{"d_model": 192, "n_head": 2, "n_kv_head": 1, "head_dim": 64, "tie_embeddings": true, "init_std_qkv": 0.0361, "init_std_o": 0.00904, "init_std_up": 0.0361, "init_std_down": 0.00904, "optimizer": "soap_variant", "beta1": 0.95, "beta2": 0.95, "decay_shape": "sqrt", "doc_mask": true, "train_tokens": 157000000}
Each number is 500 + 40 x the weight over its row's rms, rounded and kept within 0 to 999. Layers, rows and columns count from 0. Numbers have three digits each. The size before them is the row's rms in percent of the matrix's.

# layer 3 attention query, 128x192, rms 0.0759, rows 127, columns 0-47
087:468484544568471534560501505465538605459494556467529509543485494513484495518503485479504423483490448497474521463509521526507494488487430481490508
# layer 3 attention key, 64x192, rms 0.0744, rows 63, columns 0-47
096:502499501479466566541495487450487386526508459506503466463442531419449485433552482459424554461518519475519480494491505472525585550483498528511538
# layer 3 attention value, 64x192, rms 0.0901, rows 0-63, columns 0-47
087:479498516472514523511507563528493516503480598432555477514474462444491510501486551515556448518549493612564552546455473456509414449498558467513510
088:562445470519508556450484449519458555484507553497455490571565458451478533539505508509517524425504463503454511515506544494546522550497560482499464
100:519484487583529554503499564521552531464497565526473469542496543500519472538432455539538468491504543549538521486537500510503454448459483563526539
103:570434445488584508456471490466510492463469516485472498422550550532420451546462492519497571527500495466508482495482582455477484452532458496484396
087:532457473444468478518533540558529623474514521542508492439523544487503508491458440480500484483534456510538519527551481484468442477507469511544503
102:469503499443467489491496426565508473552524496480431508477542530517427479522560517507522578486568536474497478506499484500437532509490404471434464
092:473534505489445506495446476476488544543492521471543484518523499437589521459504459526487494530492498550538412517512486474461517528502401512437490
095:546528499515500537516506505487490420513447533468437544492505492540551429533526489470467483457463548490519511514481477504441556514494451548473477
096:452495609582460506548467500568479569459533532497529484455554484515555530525488517497569542490436511555432475512553500504548493512480507443513427
108:538456464444517521510530500528508499498500536549512523540485516507505543520457478548476473492512425471587449491444475548474484460500511508587471
106:441548487465477502534534486418467492506493489497489544466483495505558535442539541457473503539438573529439509531470535388492536551517552488488516
104:517457466519485522556568499524458502424444596510451530509561529468439492461508557544473467570486490479522573427492486540472480542560550468504486
100:485455442555438527472489463495530503476470502567480545454497477558491522454551482496557589455548505473534564479444514541532485477586553463461504
102:498420532440545563532481537467541539531491608544456517390556529492457530466483524420485459510510543534479488535451465491544511540521538491509518
108:480467530603539428486430471580516508482542477482543486478450480458435513482483502509528551521535509568447500538544529511559486377508459458524558
101:576475490438521475523464531484491517455495481478414484511592570470494448430480556515494410463447487449476578515539493527547527498463546542542484
092:453479540461454484489465521542509505541475556555503502471535523543495519571526507470546512452495520522546468475489450576485488462494515485533455
093:481503557518497461422461527487515512471490425569480508479586464549455479501514517492589527505449465498548467505466473473520476482464471522469472
103:508578438480586521436492473581489450512526537438489460556466463447441490523485478441490563536476531475449453510531507429490531520522556455521525
101:578516492476479529548500488501483467547421516544480505547546448479530463492493543471522458479474447491608448477422536425469503464479481533560499
094:509514516463450482561510540489521502532421539551494453490576486483532487437459539506479470447508495451432436484516544519475506558454550523463540
088:493437542498511482525497462541482483498449495496483469554483524502502550504441524466510469586492502537555532474499530639546504560470474522611526
096:492585504498497435406502528456500510554419447546503499495493530444558511514478529438430530478502477501520471476494523440496550492475465463553560
106:507491469525534504503450521446490490475557539459598543522456488512533523465485546540495518465496483458515476475447530539481500431537555427524490
097:498521488456413527440538520520527484501522451566472478432508535472525507450498464472480458498530429523493477545481555464456568560521507497566501
089:493515438467564463547537535539483471467552414477566493429481536497557505553501514545497411502512553516459446569563458515518442504523563623467525
097:614555513534474475513464527430473469483457532459523473511467517463534499444512504557500455477470449468490577545528516480541489495480541467547495
108:480505540504476450498460528520452381557458506458525527513537461477514494489521527455478509519453403495477506515494607523590497441463572378511536
104:530507448540499525498572429460517526512385499441466517544546559447438490481457509606460434509410508524483493509541490496461435541473535523502512
092:523475490510505517564537453408521491491486582514476475486507540403478521533452530517488458462501453596580549481566497464433579520452462580467483
089:565486560408513516549550491482502468515567470466475456470458462475486511518471548507533483515525427580521522405515505550461533515482546451519513
094:532584511474469451471475425520430555505520477507512536427439443423549509533471489495534524524512410545503511545484529416504444532430493491560452
108:507476431524535504469464522515458610461513496490530470487519485469508468524475542514499464553515516490388470552497508410503490417482426531567463
097:542492500526504536462493505547501517499541536478482442475528499511431531495414535561432492548503433530451400429466545448505490435512524531546516
112:460508520496505605508477482448472551482424517476459475526513506495458438486448565527456468508463460510491526510510540534555548546520554496548488
099:518525490515594549462515574508589510474513516477520513494492423487440485548414460521452524482521586489456491536510483441463587490501458505475510
095:562535496570478521588499536523550506478474517424508434550547517505496487487477617504445469519523484525419453537509437446491502481499519574480524
099:431516418458475461457464529581528525461542543597521546525506519550456461545536474467583489448524528480518487468477535490454518482485512463447495
091:507603548546543497390535444520544502543514488493510515494470512476448517487513501474552567484526461570481494567508491511525480508479484486482453
102:478532517501498509550503582534439489594545536540553480498590453522449550510497503421539524518439485494527552511492462551443501480561528415510479
111:532487481542526508509525561452515470566554562478422523530495549504424518557442469478512512424536505491514537498469472538497537527509482553524452
088:462500434494475528561538546518544435503547487493438469438464466567463537486502518562489427566517551467541490472452431552463489530548503477499535
106:452480585583529535468455492539589541483477553527462507533516462502582451506451502492405553486543514500444531483523465556511471446558600486445521
104:499480547530492462479433479557488452438534508454498489475463464542567483516549538418425584519465485548543441476518461513479523541573535520481520
093:482516430503473507501544495508437458486493453503475516479547628512471502424516474487552490561536468463524549551492537471525487460518481459505519
098:575475536512520483497433523466484525514533497517412463498416530509508523453535496490502492514558621439503537498518513467548475489458453594505530
098:506439465527520542488506545501529539474512573491466531573500512480447465489427506546528534587486449513520537508457467539521542481483475477510415
110:479477547529490486460522467452487426463525603531486523475438521508534514506481483549555511547548579523523523445513490510500543490481509490441540
094:513464503440517515458467418480524475548466462561518442520537492554484441547523551523448454440473506487528475474502474472442510534547496504530532
098:472599492465540531516563537498509566493510438454508537498446459495486513461497484554419549509437598485530429490514490509568501479485488489443467
115:456471495614529549481509524517508560462503444528546470520432438532484515493454542528482445508520572498466475534527436568521488497509494454476509
107:456467445500517480463513506484476512497562513521471516480556520532543429477507581497528499520492432454519569526533497547443547596510499517446377
101:535520571492525512541513551552555427555501482546505473484428451471500549456539481453485552478490497476473532514534529563473574534537447503508476
097:573419461470484505501462451532503537485474492561462491589467534537475451430474494491449521441511522493458505530483517550443416389506486524511428
108:486477538440419523567537498488490447526518544586519492415523511501527436453502577522429449556436509533448455496592483495511554599502543518496513
120:477464545462450500563432498543518536523490579556550466474457486515476572492443527498545513491503527497489465518473553560507443478483511502548524
112:526510483512462473501501460527434494442437487548552449503485455493480480483525508432540510521503422593499506510541487528457515423474542448543527
100:565465398448508453571522413474539510537557508533515508463496527508493433522480461489434515481487486485530503524463512486473491561479515540527494
106:538436455542582532500498485492499565410485467480531518502493460536469453517513494479539551499562553496478530522562487452493424479496481521436474
102:474506548462473431533502523479524504480530529479470516481567555522527501487566494537553496437464520502524510534481489483482545551476463512513404
106:540477486525500508508525574439475564534561545465527512569468453443536478516497514561579502477488461512484517541504528505526485452473528423555449
098:606485506552521426504527494572512506532486493564511457471441410442504530493499535444511467478554430470507493502475503560515542545585479568552456
087:517539515451518476497503534506477501474567488555430503483454527505620507510523566447505520530459524501487530513526508432459553437545515504559491
097:505482530533512530463502474452527508417491497493549502519498485485515509505448511423484575504461502542478543500530463542495469397536455439473473
# layer 3 attention output (transposed), 128x192, rms 0.249, rows 0-127, columns 0-47
097:482450568533495474557458464515480502524424534497538480565496555525540557444512525512492551498507518457467453480516557543568515479455533457494448
096:508509506516536455538521559497524437503456523509566419506513473470499429522458458429478577521469481493479489531504447515477487416546437488492493
090:507490553454514520493540459471562509458479548514518520446484473453497641480469500464496463610479483449513459513550517477488461572536425485502495
088:534561497482471474510501532535428523521517453546495551576495472505502503487446449467532424471530490488526405500536465547575476450495489509460537
086:477522558589538516426485512443461400533473501501486466453486445509535497528440509469452514539502534479465493560530463532478527478562516443471515
087:474569512473481487515502548459511475484472512502531513435503456510514558501529467585416475553427483546492500477477490521438517471474550491601494
097:471448428503497466485497494541544493567473513500535498474575484504497477521554550448460600519539480423502475557499468536506564513440527586499514
089:461508459471495581512476535592506539511496505472519471505447486458488482587474456537482589495486483584483546482474500504493515472503565454494548
087:603486385465541559473428534506487493556461588541442442563564535487495453497505441570404458544464432488502468490461526468495524482471502538471518
096:474491569559515459478370437494545490533484574451535483519481433483486498471512510541486466498488556389474566444505545476536479482455458492475490
097:445522516394452539490461472532448513471576478500436528547500472417498515490457511426533483487519509491493496508559486537484488494415500481470523
093:522563540447558479499407470516578509611494459465472484546470524461536500541556508570558484453526499546501504580410517385492522503558474481496477
090:468510515470596506539542570465517471466468428517501469466480504511537539535423488493410438489544595496507454495484507426490558511497517540474453
093:520533477605518479367477439448484468453523506468506475624474467459489522514527418513531570530488467464515486490446535467494470455512448514626517
091:489616490445560495470549513495487511527582429458474515545481512524485521554511485532585519498446482515465542506488497473510506478497496522507430
096:491525479512570536610491520556490513505533528468561457401422498443514466518536466481441576534573492475474521469480491507478408495497484516463546
083:486534513500463525515529557458483409515548498510497473548502431529461519533469525534518540490503601445480508523531419584484540479517554478465504
087:473511474567515543484509486470442534462535513426549509548393515475524517476552487451502488433507567576506524536530506535531520507483518428497505
092:445513536476471512563557570433505452513476502581470503506494502465537487538525498552546441524495430511562519527466459445535500492533503476507463
090:511461486530487467494441518466601421502540528540497521368479537543457505536516551485483507503509531538421513505597487519576590513531459577472533
091:490481451519506508426527514494580472490588506484515542509475487544499472535596430494466482579474537521517510519502491539471492517488483547582484
105:485551508469483499523461559452478569505497430510595539452547491525501468441562497454494528482517537404487457495570447514483470509542541498438539
088:488505563446527474538474505518532463521564506450507467597491516510514523484441488521450483498550529415561543579476542493465532575585469502525475
100:490489569494448509461511510490544464527513492512473456448546505512502456571463499525480494469521520478517519556513485490457558459557505488525536
095:511496481455543543509472453402484461477507506498525527490486545535472492490520476463461506538442551538551511442594514554525487485483572524469490
086:504452452498496494455496490427515541528443599461480453589467483515507556447472427484541490476561494481497514494476523490500582480435533435605523
096:421459515480427471519568461535486566534459482481485553468518446558509467541436475507471470541481530605475473526506502501501481457475569468546546
090:466462463569538492498618522459481551449501512426467428534482489491482523527525525444531526501448526498505544511479479493505479553553500562438489
090:466546521429504460488522506495433421501536504518565531451496498517515464546515457508532521511433502543571548488554525546518573496461552482470487
097:502473470428492505484495469535554492551496426489501465540488483628533507486473510572429505485487478460490472560428529556533452475501535449527550
093:433526474539530435473487528503532492466549467574485517525545537516540484432508463531485499535489497483495532526436484461485494481531539478525508
088:503557548440583499494529555430474463512500470493492488528486466426537505492466484475546478467490469515474557446545519586515551586521455522485482
092:580528456509501509484476518479500448489451529576462589471546588517457540555478444511541526456473463493600508440482486482501539493515551538441562
092:470503458491417510447462478443463455492496510501487462530524492443446504541535522460521481476504472458528467529487481524447612488542476461485523
084:543506528504446465506508451579483487497498481487461559472557527454519597553440513425566497426535437479461428516427488450573445429475516473481449
090:447519455478469475458499485438484473552447432538506456505475487518518517493493499530516451473504554533476413502454546538545512472517553470515473
092:544518477418499440506499574518517505554494419517512558463497516474506510546478473549553548471547498440465463521550523441546457494575541424492476
098:554468532549518491547570491440468469524503505493526461485517497456542534530470570499426483520491479484497574496545539475578486466503594500439545
093:491474523416468489505470536531519517497465509544498514519554523558551441558523489510490529450506488503537479510489525546530539533494487499537497
097:472519556481459493388492448476494497464465427446475511438483509463501440543463426550474506531522492495525482488461479466476532442513503537535537
091:504445473508505467448491459568450538475462475507575465531463500513585476424514529550555512493540528524493468520552533506540529440399498457538541
089:484422505491460513458485494469437519506452521555537501493514431511516488494541496519546534475528524508494427514476506558510517551482498493449497
094:500467484491480487495440460485495451498525448525555578470503483509468555434517531422563512484432488497525516499453480547532491562494486495579450
102:499518468461492552491512470450520539461514492523477525506497550459504476546514491528604512436501499431411479508523507432514484537521424519522605
090:478478495549576515438449413500527501548453535414444530466471472497443447501466453489450452483487503560477503466485464486548508537454533493552366
083:497534493460487550551497530505440459471546434499547548474503537578477463541418442518510552521467502512504519561514538616507494473525493444513472
090:476463531503451483510493514454515454497493472483506467447467493453538563509489418525497532484544518506452523561496577455444425505472538408484512
095:507520449512419522488540523565528522542476508455441559432540434512519473486499498427476546529434496486519507589497459553441450536465534492460520
093:474469531565469504504521507468525484401505545494509503477523510489527484470535445455506491508574485494508502522428500502579471529497458562445472
086:520486578436544455454497555457468504535594512470456508461560479447549486455538526490490553411552448477497554541517536505465516528500508503548527
094:475535438470448525530564515477462515540488522537491540508491530519524508500525482452549522491467524446533462515478499449477510475539583596503564
094:416547462487440498522549470523502530546454422480511484438420498513510562444459525539529478470509499563534476514538477451537464507547521461564593
100:485467520463513562456515358419497500443476489484461567505454463552523483508487493560570493533543536492531475585476516450500476537529524490523493
090:497491511488493509587454543487521521539476532474504550440533544471552423518483532520480444447479471536507513410450480523512531518461528549530530
088:528532525570515511561512575522504567530487487528508454487443553526485501527453458477543560467567510505531479494488479477513538500546521438508513
097:516494488548526574554540500509513542523536509410497591476496532448486416591489518478493491461516504532410502423536477445544566439513501514484518
087:519522551470537476524395470522474556572455464429461485522503560483513480578501475568448484463500502459496498437523497421539538586435455548523466
091:474575453487529439446494532492471508514500455512512532564547500445513513523478493445535469521494572492550397551534492461470502434494554524399524
087:440512520471489481495552494565467488514581522544453460543473561498461571589485525482518475456491486501521492416463470526555597494493481454490471
089:475446450582462507436539458463490469522498497501515503523549496532585450550481509490455491518505438487446505478507515496546502508441525543456576
102:592534506503465461501498495531593512500504511562451567451502529585477529507505459527501456537472518590538513561552484528439542520473433509436537
088:459463447463474504413572523504505461510530391476479475485579527511480491489494472524494519516526500444567449488517536440544509504444522452474497
093:518538496454537533394501405496455428538543522487494485484453456473541493465456530538468503494517553563503467575530464521519601508451510479413489
095:523465513458570503435487426485490521491523505448428540446500517468422501419530521465502455487513476407495428542506543407549502516542465550507510
096:495560484524441573498522580542490476461555537470494517446507523450504488538485516492491486502587492549524504478511531439487494467476454511507561
094:492540455499492525470500435498483517423485515454428541513495476530510542392637485483553436454500582598491433461452513439451536437486545493497507
106:533502451545515526606504470505425499472551563492524522567509466464528440494509461458486454515503494524518577528513538522497486459443487516532528
112:525436491521521523466540489508586524469518528432496521514477437517524496480530463495508515545485516564484564448457538509442481479533420496542380
107:408474498448441528484488461490464554484504514456501484507472497418415487479556490445534513415486481491531492413543494516506455548450439482549475
107:481464471526478522418476455473492522545476539539467443495471503541522500522421537538486564461549528462503491563513435499498470529532561455445487
093:530458552490435554477489419519511500449481495496535490474484505488521557437451489534509481519449544534583493509578530492509502486529443442451541
097:450505554531501442512487583458490475476483489542557521460515489522461415550528547473494450504472539439462494485555421468518547492564531595474512
109:458484588494424497533546519518506556468547474462519530476438452460499504487495525460538503428490540481572554517516512520488460514524591460521562
116:517547448451477524495551516437510508462547449563455513526466478479478564497517506463566493531480399550439511484492436515483546510556465532478486
103:471448493487479531569473497526494448539470516495505469437461523574533450549492529540484546471492585437492514495566530443510548542560490514496505
113:466556532452482556473507534549413498373480606484441551534551493516432518492485440442482480452441530495509533457504506592481547498486545474535474
106:625533496516429538493472533516486466489521551478438565555484524556587449521538479541523499509554479507484468490437475588551456436519555484466557
109:496455501437523564513511494527460512525475482482421553409464556500498534502468548538516450492516496471507518447519477532475501478524460475472504
115:547445522562498511556426448568519499497498506546503526466473507461546501506485541471428474503497473513482504490501505559535493443469448475434592
106:515536526459496534475527479478451501407494456497456476529497529527488519513532516467491466527365557498492501478526480556497537514478557525504432
100:460514581484463507526512477584504519460435560517502509490517491504543578592477553437443514554500446538547513526472510552517359475505507447518510
102:538417535466464520435522552498460481549422438531528506490533417500526485535480524515501517583518438432542480507481497531448435487510529525464515
110:563476466501562475448489418586517483505472496438551492442520560478478533526451482471411564538567477456432427456564487461486556512480490534499497
109:476536509485451448526545534503526481499410544467437480538483524462510533568505499577483466490509434461544524510472499416472528494457486488569473
099:497496512483486538520423516470449519503474526551505487418509463553457439430460486493447514493443534534582473431452544501440525489483421551396559
098:531518485508503541472492416496510461412546556524514541484481495407473524613474560522471489536496476538539544510444484461469562494462478502586457
102:514526460594498401493529513487580529519468476531556529457538524436489567488468584556477478510498517491523510512563520501508471465468514432505484
106:518506469492552532564478508573462537471569463515551551514496414567510504489485499472517521540475455529449464430473532560467498514502519500471464
104:540546444466481495482493473534500481506484451557499542432561487538542542500462483550558506434508429511508398485523502472557529530459449495493473
100:515454504487496496614527522490483457424536449546558489471567545549508446404479490537428481543449510476524432541474501521550435500569512552472481
098:543537534531417476545541578490501454446472500501533504479420487457501558479535456482498524490405518407506543470541530508461553474465544533531519
109:473553490436455529545430571562526421485520531532537479435482510517535488508472452554465478505479540546541415444576476542536553448528500399488533
116:504491454498443544496526517510528568443512533456471517528480530489494453472519473544432471477437541573467477490438480467477503466491474460602549
105:554483486522611480583529507470431519494557505453467447443512554477500499543502487449510485462464491524469517507622507416493498496495465566450443
102:542503500381527508538525501505480434503528547469509469491461480472432574563452484546501505482513507525501465464573505528495538425469511504464448
108:502502554456444498533474485492489574442474462530534504545507472484499537441471545517457498505505543440496513509500524440490483504547568451540490
114:525441491512509542495489447414435491444524463435520470551507466512526449476523540467464481527480509494388504531490521482496477493539465521534471
110:576582458522627550551496446511488552485521488460493540470520538466500507490508511551541536493530480509443547476462516445578445461526493579463535
121:406526381474480523458593510468468482532526503504457439434406524489449474517547471497478443517451556555538505479574475535493562555521549514484465
106:499472521588563505457469501558508486458585427454460503497493512475528467488487468502451499509544481466492585457520498431468507536506452489402509
106:518441520554475550529507532511488479504522510489483498468542473504554492479489511500416449561474473488465591491477489491448507505453495585434528
107:545517493542518475495456551578503543502484459513522564559530469545510460530469483509553539465511502478542469500483523466475528547558473463434507
098:560479523548544527447491487467521431515576497510508531472511482385456511516461503460505512517497480550480505542508477507520476531471543519494567
107:522449439469500535585564538579527484530539508570488482529499526473513547496527508452431537474534476524549500488445479617530461560489470442463495
121:544578561554556472504567605463532502488534475517453483513536536531455509595471470370505514510482502468510536504439446496493457505558479470440483
100:545503440534528531547499576500473532474540497527493509605480530497436545570438480555525459490515494490487574497528456526529580498433469518446442
107:487541587470512517494509557537443548526516506417537501516495481524549409553483517476454525493531539498541535464590530561528426493463509505437520
111:506438497491526466536533515533466528539515502440550436478487484582409510442495570525470513517522467496504495526608517557524555492450536489511503
107:464459441468443532503510543477503519539479508546553469531542500524504547508504446486554494453526465534517461504470493482506408493478486470496500
116:517534568539494500493473525494493479551484502460467521501474497433532611395519513522560445542515539462525501518515495431441411529500449535458535
101:519451473505555496463556513551535571470547470497450534590522505576459428567533524447534507533433517550492513495503480588559533444523461539506460
121:538509476516594482550551486453407502489547503521474595464505501505482478455515458574515458527595511567489510450524558464536552498486429484490502
104:547511534470532496473467556544506511491492482453390506477526467508476495516482523560457566520488479523504522503505526477408531431551535463550471
104:441530448463466537481516496506584488445543483507529504416514522533515490475557439545469400504503548501462450471516553482540498511535461550439501
120:493458527542555509457491422566484475496486459462467460543512441457501512502454607526509449490491552540460540480562497531557544439448453444402522
112:496469512482560506493519573516493503448528573537486517589556503525499490491491446464518570510487443463531542571547492433476522556530468557496465
105:555546521507449510412518509481524397502526465580515440493532465430494499512540524558477509494522526513514549484459517493489504500486435529498503
103:518501541478537486417528504457494467471551474477462510569499453486499486434622530498572491498503471545507515485483504527417599458542431483502485
118:511496536428541500493540541497454502471561545522468555446520540511507502482469496547482462468442486501523538512586545530494541557481459565447478
116:564520530528496509496404537534468515531460559509472503544494542448527529443519516435558559482506452435566518550418582554477475495571479476477498
118:519451469478465544540482530559504509454462534566554514448523462550504502458489501536506475514522581539531458529506459508529411419452544487496523
108:511449487478491507524516521555555453543454511571535427458524514545481476524560498538462519496505479529526555509480508562511565580495429445539385
110:514473507560462474487529434439549506492455432462529501461469421511534469417531525518531524559511555590472585558493513482427452519493518482535555
111:557542536396547527554492484478509515522485552546434516488518536586504523486495533513520491518415522523479482520527525565521443517565530497523433
110:444510523480497547538548559506524521501511488486589476486535527490524500512499534386539520495522444423504462485465512510536437504500550530525446
105:568575541541536472486438512455491484481452479450532457489472483438495547428520615406541504492502495542492492521432482480504507463492520563512514
097:486511498471518486513372492482557531608435472507469482525508486533501471464472509557508456448484467434534478445545473478490593576451469552491454
103:404565464536491466527550531480492465509440517519507452546477430506530460582512570517503502516481556604486534452558483594526486511529483363484493
# layer 3 MLP up, 768x192, rms 0.152, rows 0-43, columns 0-47
112:503465500470525562472511470402517457531537522485502493456469440476564468517562468524461521444528519504564590506439456480511512461496533507481512
093:452504513453502532525451417464495533538477590396544442458528524599518459448549443529482491554544454543507594466572516474511470563483514483531619
080:535456439525512449562549483568466400515569522439496436540504488452528495557563504421483485480448437494508503444485547489511513544508532524502512
097:533506631508497528539467495449511487519540476480507470555450514538473443557509525431557502544488496512499484485454513469542495472487517489519477
097:393446492513460500527490487468535444524500460508522470490449442446486519479501505432518487521522451494518479558481507491520528440483493551581468
101:561469433444511480516468502491427522495496536573522560581556426475555497482501493431521472514549481451488459560542479462568506429425514501443480
093:470437460526484464522458497493516469518551535490502480509514475506536546548542467502497566608445442499520505507568570428446556375469517508571536
085:539515483542527498540583484606552510453487506453485479493479573537498500503509468531571501520466449447444482456516525502553435500526473470500536
092:493549492549464481484433431487474490551499542502456572468599549465408470513547567460520530518495477472468478481469530490468445525489463582508547
104:419526412540450537452481517500472494493542521523503535536514466512467487518482474508464559488448563493522521494556491444460436430540529553510529
090:529488520512533492524557545497412519477446477543502487545536431498578565510517506527505522512495478491543471538544514468497524421530512470448526
095:536525503463428548464473471499535464483528483497510436469537411430564462485458538496533507533529563495608439554469497457489560507467412551437532
098:449446455481556533511496470477480489552446572453550548514592493479528466463533463516559522560458490495497408500460446471461511502431480559542488
092:490469513522537462537462511549497501512533516527552514517561462514510477476521448551458538483537426517592508512474539405524454549505430458510500
099:543509555514430462476479509505449563493535469478424441527556486462478446459502551470481474500551499533521555519487492528485456477525519490494509
099:436515476454522435514563508435501452398573505466526582531415490469523526466489442445542495497491494563514576585514440459467478473477506539430452
095:469512501531475530437516481488490475585465435505567598568541421589494449420484544525515535496511525477495465486504509544507439506525483514512439
102:482510499532537539546480515494498550503424577500512524508507461507458437511484570474451445511471521547496510466464528482391397461560451494492502
093:578488541493507504450560498574498470457534479411500559504461554561552466519471430549482527509513544488438537484517475491452596504521448490515502
099:504528452487549521528543464469521554555534528472522486552512502473584523449477529495466499486542500476524560492498542547540537426471506525544552
108:520487537526444524525500465490430522463561448518536517513504518505550496545501477519482481493484529437482458456475508410564554473499503522475489
113:517434477490451495494460486509487483508489497572503522502529492524478496540553517517512521515476471468559551540498514483518566481457582517516464
122:470473455488540536495486541495515450466459493535516500535512557522450518497564558442454472561532553506512483491453431516492545541565517442545478
090:557502523533559465586480516565500427487479537520521585476503544520534485511497442489507462522540489457534547478430475462442498509550480497542523
100:550520527545499516470466497541602492453456526475467394426486541539458476490565441513532504416505448526448575519496452496442505522451540504499453
094:481543466486506529523459559513464496512492556498461462529507536437532417466456481533464526457474579535494440432519522465452534492499499491535511
093:528451489531573494455407622449488540517367406518497489529462468505500513547517523446553508478450584485505447488471513488524504474458495484564514
089:484488522562479465507458543524474469459533510505496499490511477474554442476539479493456525513487452525476460520484503487506438485488470473509432
092:480522534531504521411483449469547539537419513499512513568507514484487555544506495460500548545489571486446506454517535530515433493467526523445466
088:469514420496563501532519474503553421476455498498519465443524500514538493464510484547376531524527568522503547484498573477513483515477557461513431
099:444471493552455583470492507457494516497526513437542509484464587452458458534528490486528434500469472576520533448501494535499402580513510473573525
104:442494456507544468536551551449436579455581471516471528488504528507487510469554538361528520486458442429505543543472506479496557505433454479497468
094:421487529562540522541527384510458462498464444504510531492454482501453497518458491470452511531423541481584548461484559436548529491503454485440422
099:543478529509487516449538457461542487484529575494477469498558517519530529507570429554505436497517501590495463561429462543484502461518491510478567
101:516551508502482531463497457497554396514444427475477405464551443544472445546556503579502534451506537544465547483505561462528512530520469514478478
096:510419432392492429477505541458479548513468561493592488462480453508547515507498558456515551493425506512528547512493455528472466574517441565484556
106:479512404465544469503481544530535542510492432443524492500499490513510536433470535417486481572459505477514538430430482513508528498453517555505509
097:510525460545504552441537456438487497515438531523464519530489519409484475464502525498462481501505502515486540446551528462449476446524545554409499
101:505526481464504519549435421445523528487476483449535450530537564459505555523527416441485519465559505430528557467575543482488473459546514499536483
108:522576520488523461545517494457537488493519435421400429476504517452462501522516481480476507574480501498528578506501462546594482537520532447510556
104:544548479547482545488492507525448534504467507498437582532534521493510494384495516483530536541524522537531522450516520485529552540437505574432504
085:437511520438536564463567548474467438442556519465488464438530495448463531526490556445462501509492477544428457506594506483528504504543443464447529
103:491508490539468488520498447415576502535513500450534538445531580586522490528521469478490430546461463482505453503501486576540531536531580481470487
113:452573494508534492485545609464514472561483496484506452525543521489480487523538518519496548493486413492516451468425494533375477448454429535501578
# layer 3 MLP down (transposed), 768x192, rms 0.155, rows 0-43, columns 0-47
110:499433488514516539501508523424534534531475514438482497506511468536502467510568444497461531528544466554470510519403456527447512461511506489471533
096:506452560503596465497477401566438481450541479483518506487498455466464544461494614508595446468465549416580526490488546452481511557537501517525516
078:452501555446508456463517535535505470491465530517542517519511497529518540504540488544571511551495473540576484505510522506469539542517472538544508
080:485426452472535566530447515506484477460620506523543502492518513501462554514511494467472488465409499445425483491511459423500483505480486451455551
089:494436444444502479456455505516498544489506459450482541412496442443430422439532463411504480487542444504527558439581510484512521527529551529476508
101:543523457566481502406520486493474462515455513571504464532497418493534519540525526552531495511591518459495456523481522538464455438517506552491512
094:509481547464445433500588480556505497477488442514514492513538523536597563443453494486478504461458578518465512454468513546482552490535484505462505
070:489500541473475487513473554425518447459427579544544489518462412490531503446469504492449539561507528497482507483536528519471521533540441585462448
089:495481460479449422406513497519495436525537440526483546461484497514501467543478483555503467508484475535437417543531497489526489566571470527482520
101:526598475521475492454491474544540431465483524544423505484553495480505484468495489527573478531563519508458483456561488494521481494500585491552444
080:538537455477516483508451498487492447475514499491593538457562468462539496420537517491450502481565492474466443478435529500423493505511458589473504
098:446465472455528501516510545488482487501437532468548465563439492528469498503538493518562498494510488557459559501450549455542511498521516483535592
101:507569507594469447454482501516559496529542418522443488505452484481553478516474501420479516515527536550527531562495417494539442478493484393492515
097:483539485485460507489530445520491452431531553416437522508563456500532503446529474446584477553488506467569507476470445479511476507519495543475485
094:432482474433515442556525416531494529556533506493577453446501532510446512461458474492463554442596506510526501513527463449462527469518486508549468
103:554541565491486477453505461524510534516519461448539463516448594494531516451480578468487464450555481550490565584509465511540552431621574517394500
102:552557510496519576485513469502534527568559531490550445521506500515466468475531515496456585472518424552510457535512498522475552493626507476506609
097:534599462517523474518513487520493516522476434484467543462512506466491503437516503444551544508511462567514486481593463527568469561529487492474482
100:539552452452475502550464543554565517559509474532558472497477493378476468493476493526489483449456472501490511524500471440542500519431588461518511
100:545557475455479487517526553527511498478535506539489470452476534453444416551491505522468494502537556507559523494484482486523484433488435448448508
108:524488514534527508551456462418454474474517492535510445521389460431470536545527445443528599507533541458508503501547454515499545534555404521527472
116:506373508544525469492465550485485506515501489496510474469597461529504497424567510518444542502543568412492531509491553534476535498511447462509541
129:472543525495515498508486492565565457508529418501558541435475527482513460553506455471486504441442464504531512512510511504451581537516497500532474
096:534539563426550477454461468457512522489468547534481501449535565526511487517473503513489468492493469537539508530515423471537567520513469496503470
107:486493546506534472453511480512468462540516438542530515519439454439557514503523550514493499482449453538527532554526479488439517501518468434493490
096:507473573576438443486531458545471513549540515601454546480528554540488544470560456459428470489470474467512489522579456504491455452508510506484449
093:451427503480511557532523462548487490564489507511455480486519396401464483446518511426484440503477435451454522426480489574516466466494515440511445
084:463457516536537504512524467489383471484528502526538541458599488438510495522490518506516499445476537419465405520552479567494414450504538505449497
095:511495492484469587494532525520552505521455538579420525510524421494566502480507458555457446479465493525477472478529571499478530569513523531475497
096:535507464469513492473451495504543544517574491477485446453574427522483576535492471512539571523567481468516512462476510414476495462515592468524477
101:532494531508480489438498548469539450495516503538509474477512513571564521496479530494426486566561454461463507505527499512500455512570380495637550
093:544470551546497417509551506511418527485549531510538502493420524436527505523458547451512490481524470531500484525496488495548521462489544423495473
091:453550497409518445493524420490526472530499542507458511484418517481572428520491418475682565521562515557477462574505518490515594498505473522521433
102:432545497452466504541514511490503569532556462442495529505498443489437515510538527435541576415492523420525519422524499524483485507553496541465529
102:532531511480533478482493478550593485526546500487529488554471484449491567453457538519492472469522489474483460550525581474438572448518469445499490
100:475478485444540444447495456455474565486490525486541499538527496576367521528520426558509522452532458530595498586511490444479493499459458543488490
118:593544584496472516495512510573549492466555488404431478449528488537479472486493515510421503543473573504475530520519483501528516531555501449543527
112:536503496538587519490461539500525432485538500509524532444552477540466501439440529489546464553470556403497553501527513460440497523488526541475508
099:550566515541492493501497480526416515550453570480431531523515515575553503454468458529501457614485575529419468425505461490596493490486534524404510
113:521515494499475572501522498491554543535552485506458551507554472483528428495511537491445408492477496468499529492483469497482453522533494473473530
106:518437521568497446551505522522514436526425557483484533529465474548505554551461500440514526435558500497492493462568474496548541561513492523590524
081:547463448470507502528487472545561442565392532510489524547501549537482531471471485500497515572489568565483487540503509454473525485529484646529473
108:491575514517419462546470565503493500563479516502430569487466516500476530490500498451476423539466483488505505572511500563439424436461483567534567
100:525477572571528507559467479459517483459441489548486477541431467499524557534473530471532574537535481522532487513503550533564533486542517420546513